{"hidden_size": 224, "head_dim": 64, "vocab_size": 4096, "lr_mult_up": 1.2, "schedule": "wsd", "final_lr_fraction": 0.1}
Each number is 200 + 20 x the weight over its row's rms, rounded and kept within 0 to 999. Layers, rows and columns count from 0. The size before them is the row's rms in percent of the matrix's.

# gate: layer 8 MLP gate, 448x224, rms 0.0663, rows 327-345, columns 168-223
# up: layer 8 MLP up, 448x224, rms 0.0664, rows 327-345, columns 168-223
# down: layer 8 MLP down (transposed), 448x224, rms 0.0544, rows 327-344, columns 168-223
gate327,099,205,183,206,192,204,199,204,207,224,226,210,174,183,188,210,164,185,189,194,197,151,169,212,189,172,182,207,230,214,226,201,177,205,210,210,232,216,217,214,185,218,272,181,190,197,222,217,189,217,221,217,194,208,178,203,195
up327,101,199,164,212,214,209,199,214,230,224,187,191,211,217,241,225,187,183,217,204,172,197,219,188,251,214,182,192,168,213,186,164,189,181,222,175,190,158,194,192,215,219,211,169,208,201,172,158,211,197,203,197,167,193,212,207,224
down327,097,199,208,191,190,202,179,179,218,148,183,191,222,225,224,207,201,219,225,221,204,218,197,200,184,210,204,208,213,228,196,224,164,218,237,201,210,178,214,205,177,189,205,219,216,218,199,256,251,208,232,182,240,192,183,218,187
gate328,104,168,205,186,189,177,189,211,195,185,236,188,188,212,197,191,227,180,156,192,185,206,198,163,180,179,221,156,224,200,190,197,208,198,241,198,207,189,167,211,177,213,176,197,250,203,224,223,211,208,144,164,235,242,193,179,182
up328,097,177,197,192,207,204,189,209,219,195,226,186,196,216,205,206,213,186,167,187,190,207,213,166,165,199,182,157,203,190,203,200,196,199,237,204,202,205,182,189,170,216,173,193,264,201,223,226,201,188,157,180,234,227,208,147,203
down328,104,199,167,170,178,184,204,235,156,194,217,208,214,242,184,188,218,206,206,217,180,186,218,209,183,192,241,205,206,187,188,193,185,198,196,220,181,186,210,195,187,209,196,181,213,197,203,178,187,188,203,196,174,218,198,210,187
gate329,097,218,229,231,218,218,169,230,214,166,217,206,199,204,180,192,208,244,222,216,207,218,177,185,188,183,208,233,249,217,194,174,224,194,210,247,183,175,207,212,171,213,218,188,179,196,223,181,224,203,195,202,203,206,198,190,228
up329,086,179,185,145,175,201,228,171,194,224,181,230,201,186,198,207,211,158,183,194,202,196,211,191,205,213,212,178,165,216,224,212,176,213,195,170,229,217,193,208,214,180,183,225,228,203,171,223,181,212,186,192,202,212,209,218,189
down329,095,190,226,214,162,205,182,173,228,195,220,200,154,198,196,194,190,242,176,215,196,208,187,230,192,225,187,207,178,226,189,252,185,198,198,173,184,212,194,179,221,205,168,239,209,172,233,210,200,191,199,175,228,189,168,229,230
gate330,108,253,192,186,206,203,204,207,200,218,194,219,185,220,203,205,223,202,185,170,199,183,208,226,220,173,181,177,194,244,209,194,207,200,188,220,171,196,198,224,181,191,204,205,184,218,191,198,204,223,212,199,229,229,176,208,171
up330,110,156,202,206,199,200,206,219,216,181,194,198,209,195,213,215,235,233,237,206,188,190,175,264,196,225,227,215,202,216,227,183,178,201,201,157,213,230,211,161,249,206,205,207,215,207,209,217,167,184,203,178,180,191,217,194,238
down330,105,202,164,243,210,195,207,213,226,249,173,182,215,171,173,232,201,250,172,198,185,200,206,163,214,190,193,199,221,181,181,216,191,198,173,173,193,204,206,196,214,203,185,212,170,216,185,174,215,163,220,183,171,221,193,199,185
gate331,096,173,244,232,186,199,188,194,180,210,172,216,165,206,250,196,200,208,210,209,229,179,169,195,196,166,187,197,193,225,217,221,196,171,200,208,181,197,196,223,177,222,216,235,216,220,211,232,192,213,190,205,239,231,164,152,211
up331,090,161,231,241,178,193,196,212,192,216,172,211,170,204,211,213,212,196,203,200,204,180,170,178,195,162,207,188,201,193,225,237,205,159,213,183,183,195,192,192,177,229,215,249,218,203,225,226,190,200,194,210,232,200,157,154,223
down331,097,220,196,168,185,199,234,166,142,203,179,201,193,248,181,199,191,211,232,195,208,196,202,182,213,185,205,207,202,185,205,190,155,153,217,240,205,211,196,177,221,202,192,220,213,202,192,224,216,157,224,211,202,181,199,216,204
gate332,103,182,189,189,192,198,200,197,211,203,198,189,186,235,211,180,201,164,174,209,175,179,159,193,235,175,190,183,199,188,184,223,215,160,228,199,178,237,215,217,204,243,200,177,207,235,211,193,215,186,192,211,169,210,188,211,189
up332,110,198,235,225,215,188,220,200,193,201,225,219,199,186,188,191,175,169,176,212,200,180,197,181,174,191,244,254,225,200,208,170,212,193,214,176,198,201,194,209,191,205,180,202,199,193,221,200,212,186,218,225,206,212,184,178,206
down332,104,148,216,174,174,193,182,172,183,211,199,191,227,190,196,192,177,190,212,191,218,214,206,181,179,216,184,210,174,222,213,208,183,201,187,173,198,199,204,179,186,184,219,223,192,201,209,197,213,198,189,215,189,165,189,266,175
gate333,104,209,209,183,218,193,200,190,207,163,219,200,208,179,207,179,212,205,164,220,210,227,204,250,222,217,196,201,155,210,192,192,192,232,191,217,192,179,210,189,231,220,187,183,229,208,148,196,202,159,232,171,221,220,209,149,217
up333,105,205,190,248,211,187,170,210,191,211,198,208,210,158,214,186,215,183,187,187,182,172,212,222,217,208,191,177,216,179,195,186,200,181,191,183,165,219,181,174,201,164,187,179,199,219,198,170,164,249,179,198,196,204,189,198,162
down333,103,169,178,180,195,199,194,192,207,174,180,207,198,180,191,148,245,231,214,192,149,191,204,214,183,216,205,204,209,216,163,213,237,197,189,199,203,229,209,185,213,217,230,208,220,213,232,196,205,176,199,175,188,221,203,195,211
gate334,099,186,208,206,203,186,184,217,202,217,193,236,177,199,179,185,203,211,190,198,227,203,187,199,243,177,218,171,182,239,177,177,216,202,178,215,192,206,228,190,173,211,230,201,245,201,206,195,206,185,203,227,203,196,219,187,190
up334,103,216,200,215,208,224,212,208,205,167,175,182,205,170,198,216,185,186,181,204,182,205,220,204,172,181,192,208,232,178,182,205,191,211,184,201,209,149,154,224,226,223,168,207,201,215,208,226,149,217,191,180,199,178,210,204,208
down334,098,210,204,210,238,200,196,212,209,177,188,180,192,197,230,193,191,200,217,201,206,206,190,172,184,220,197,236,212,210,197,211,183,201,219,197,184,196,185,182,176,191,185,206,168,203,202,208,217,167,190,174,213,238,193,195,193
gate335,102,214,222,179,231,172,198,176,223,215,218,224,163,208,213,219,186,193,197,188,224,188,200,183,180,174,187,179,196,214,216,168,205,186,197,214,181,227,204,205,184,220,178,208,176,188,185,177,226,241,216,147,222,194,187,223,197
up335,106,216,218,164,228,186,212,172,185,189,214,218,172,182,166,214,188,214,210,190,203,205,205,176,181,224,219,216,232,204,185,205,192,206,183,181,219,205,195,196,174,216,214,211,183,202,211,205,210,206,234,194,183,217,194,223,192
down335,103,178,211,198,169,235,203,252,181,207,188,217,218,184,198,212,194,184,222,157,199,242,223,176,191,205,224,207,217,191,188,200,210,182,193,192,200,220,234,213,214,182,201,184,192,204,219,195,200,186,202,205,175,202,243,199,262
gate336,106,180,211,220,215,212,177,224,203,228,179,250,204,223,246,179,211,139,215,212,234,198,191,202,211,191,187,205,199,226,226,222,173,199,209,181,199,189,224,221,167,199,211,213,252,193,183,223,182,213,190,216,225,221,212,186,205
up336,104,195,192,207,196,195,128,220,195,205,185,181,204,241,245,192,197,183,186,228,209,198,216,210,188,229,201,200,208,180,174,207,243,191,209,196,221,192,174,224,220,197,221,211,163,160,194,223,192,173,175,174,220,178,198,213,205
down336,100,199,220,225,235,220,222,204,173,208,188,164,230,190,214,196,209,212,144,180,156,215,225,216,192,187,192,198,182,202,213,196,200,179,234,211,212,201,210,200,185,237,214,250,226,241,204,214,185,181,176,152,246,221,214,175,190
gate337,101,187,218,261,192,220,219,180,191,225,202,195,198,202,206,210,208,223,174,208,197,196,196,196,197,186,165,207,171,213,196,218,189,214,177,185,203,205,244,201,172,178,181,201,202,207,224,239,194,197,210,225,178,199,156,220,186
up337,101,200,213,189,186,209,227,215,224,194,180,236,201,176,236,204,210,199,241,210,164,195,198,214,186,212,203,175,195,215,178,216,190,227,180,202,213,219,193,199,211,182,229,222,183,217,219,187,142,197,178,222,180,181,211,227,207
down337,098,184,220,210,218,248,177,164,223,205,199,212,217,214,199,195,199,202,200,211,163,174,193,207,187,203,189,175,227,195,212,199,187,176,163,193,184,190,225,203,199,202,172,208,208,200,184,210,223,203,215,189,170,206,200,230,202
gate338,100,178,218,220,187,207,179,187,200,183,212,223,157,196,176,203,169,211,165,185,217,215,181,201,179,181,212,206,160,182,223,140,204,165,193,195,196,172,200,202,190,190,185,196,207,214,246,193,210,181,241,215,212,256,170,197,184
up338,099,222,203,183,185,200,195,245,217,223,217,200,244,211,177,200,226,216,205,209,218,239,204,207,190,199,173,237,243,235,178,224,207,221,192,219,220,206,194,215,217,222,224,198,188,186,199,191,192,207,189,186,189,189,211,199,208
down338,098,204,214,214,242,184,194,204,236,205,204,206,179,214,191,184,208,216,228,179,219,197,200,221,200,192,222,207,218,265,164,224,212,212,228,187,185,202,203,226,175,209,191,192,204,187,207,221,187,179,155,202,173,147,191,199,209
gate339,099,243,215,199,220,220,207,207,221,191,192,213,181,205,193,209,165,188,181,229,238,235,199,183,171,185,204,206,178,212,210,237,182,228,190,217,190,227,205,194,194,191,185,200,236,189,196,200,206,212,176,214,183,254,154,182,144
up339,098,197,174,235,213,177,178,200,202,186,187,224,193,217,181,185,187,194,208,195,192,189,227,215,205,229,157,200,202,180,210,206,198,178,191,214,186,188,177,221,179,210,156,196,231,183,171,191,181,204,202,217,244,211,236,194,171
down339,098,195,162,187,226,186,226,187,202,231,175,171,200,196,244,212,207,172,190,193,192,174,214,189,188,187,223,207,196,207,179,216,152,207,210,220,236,195,179,204,172,190,186,206,200,159,233,194,225,174,198,173,191,182,231,199,209
gate340,100,232,210,186,229,174,213,195,224,161,208,218,204,194,229,222,212,181,186,196,205,183,186,223,215,161,181,187,174,206,173,214,203,198,215,212,177,193,229,215,177,205,213,167,203,233,186,223,158,181,168,200,188,207,213,187,181
up340,093,203,176,214,187,193,211,185,192,141,190,185,209,196,215,219,202,196,187,183,184,171,166,228,245,202,209,174,174,205,184,207,183,224,184,210,185,262,219,180,193,202,190,178,188,221,197,213,191,173,191,223,180,187,202,197,178
down340,099,204,183,167,213,209,206,222,203,242,206,204,230,211,167,194,193,194,238,227,215,199,193,205,205,212,195,222,208,200,189,232,185,195,187,192,197,181,206,219,189,220,206,179,192,236,206,227,225,212,177,185,180,196,240,187,222
gate341,098,234,217,232,207,213,211,205,211,193,227,221,179,243,218,170,226,180,168,193,197,198,225,214,204,175,162,183,213,233,199,223,215,219,222,201,194,192,208,228,182,196,213,224,194,226,207,184,202,208,178,235,222,206,212,198,138
up341,097,205,218,216,235,191,196,227,226,177,188,209,216,234,220,208,198,205,193,203,194,198,209,219,216,181,226,177,176,238,201,195,198,213,208,196,192,194,226,217,172,231,168,199,199,172,201,174,197,210,203,184,193,195,202,229,168
down341,096,232,206,231,231,228,234,195,204,216,152,202,188,205,205,229,175,210,251,212,214,188,207,232,193,214,186,169,242,175,188,203,198,188,189,199,206,163,193,191,209,239,194,217,203,211,206,201,206,191,191,191,186,193,208,192,211
gate342,101,186,177,199,209,178,205,228,219,205,222,192,208,218,210,193,186,205,174,196,213,168,208,206,211,191,196,198,186,218,213,244,187,224,244,199,187,227,216,227,185,172,229,209,235,229,180,190,201,168,183,205,212,251,198,190,229
up342,098,183,180,161,203,209,256,189,220,167,201,207,208,216,213,211,222,187,188,171,218,167,227,212,228,223,183,166,191,222,197,192,189,224,222,213,191,235,207,215,199,233,203,206,222,201,166,189,204,206,183,186,152,208,173,206,221
down342,104,232,211,177,208,193,237,205,213,213,226,177,214,213,210,211,217,226,179,214,179,188,254,188,217,194,234,218,216,201,194,183,187,193,194,194,201,224,173,207,173,177,194,224,223,206,164,166,208,210,212,195,202,190,208,237,217
gate343,112,196,234,227,205,171,189,181,217,194,190,209,169,213,195,180,231,215,195,152,234,188,213,180,208,210,178,203,181,220,203,212,192,232,193,184,193,202,211,170,152,219,218,182,203,198,213,191,196,191,190,203,218,221,195,180,215
up343,111,203,219,185,211,185,244,211,272,178,232,213,229,206,208,172,200,183,188,196,153,201,223,242,197,190,199,191,213,217,227,211,193,199,179,200,219,193,243,231,193,173,204,207,175,203,256,183,189,213,208,173,202,203,220,168,195
down343,110,220,188,202,204,206,197,151,159,198,187,188,164,171,185,227,189,216,190,201,192,216,187,211,192,175,194,239,213,221,163,176,182,190,202,180,203,192,217,192,231,224,227,194,213,187,215,222,233,210,223,208,205,175,199,157,194
gate344,093,160,214,213,206,199,187,192,185,181,220,172,198,192,209,180,190,163,199,195,216,142,177,233,214,183,189,223,170,225,204,210,200,206,200,218,198,202,219,185,176,191,192,205,236,189,182,171,215,225,187,214,199,195,169,191,202
up344,094,188,182,206,205,173,220,184,209,163,185,197,215,224,200,179,208,197,185,193,245,175,179,251,217,162,179,162,178,211,199,193,199,190,161,189,209,201,202,205,185,204,194,207,195,202,248,178,180,209,180,193,197,183,174,184,199
down344,090,230,227,209,160,191,228,194,200,174,208,196,213,217,195,229,197,253,199,190,227,207,213,204,204,207,184,198,192,197,168,195,183,227,171,212,167,192,181,223,218,190,196,229,184,187,210,217,175,206,215,189,211,208,203,193,207
gate345,099,208,189,164,187,213,184,215,251,223,181,199,169,185,213,213,200,168,175,210,212,174,186,202,187,225,174,195,192,222,241,236,240,210,232,216,202,223,194,195,203,212,232,188,203,220,198,216,204,214,204,195,204,209,213,177,185
up345,101,176,188,168,165,185,165,185,212,182,163,155,182,226,206,198,218,194,185,199,178,188,207,224,158,188,204,168,183,206,180,238,213,239,208,218,220,191,208,173,215,209,206,186,162,232,247,197,199,187,185,177,219,173,217,200,199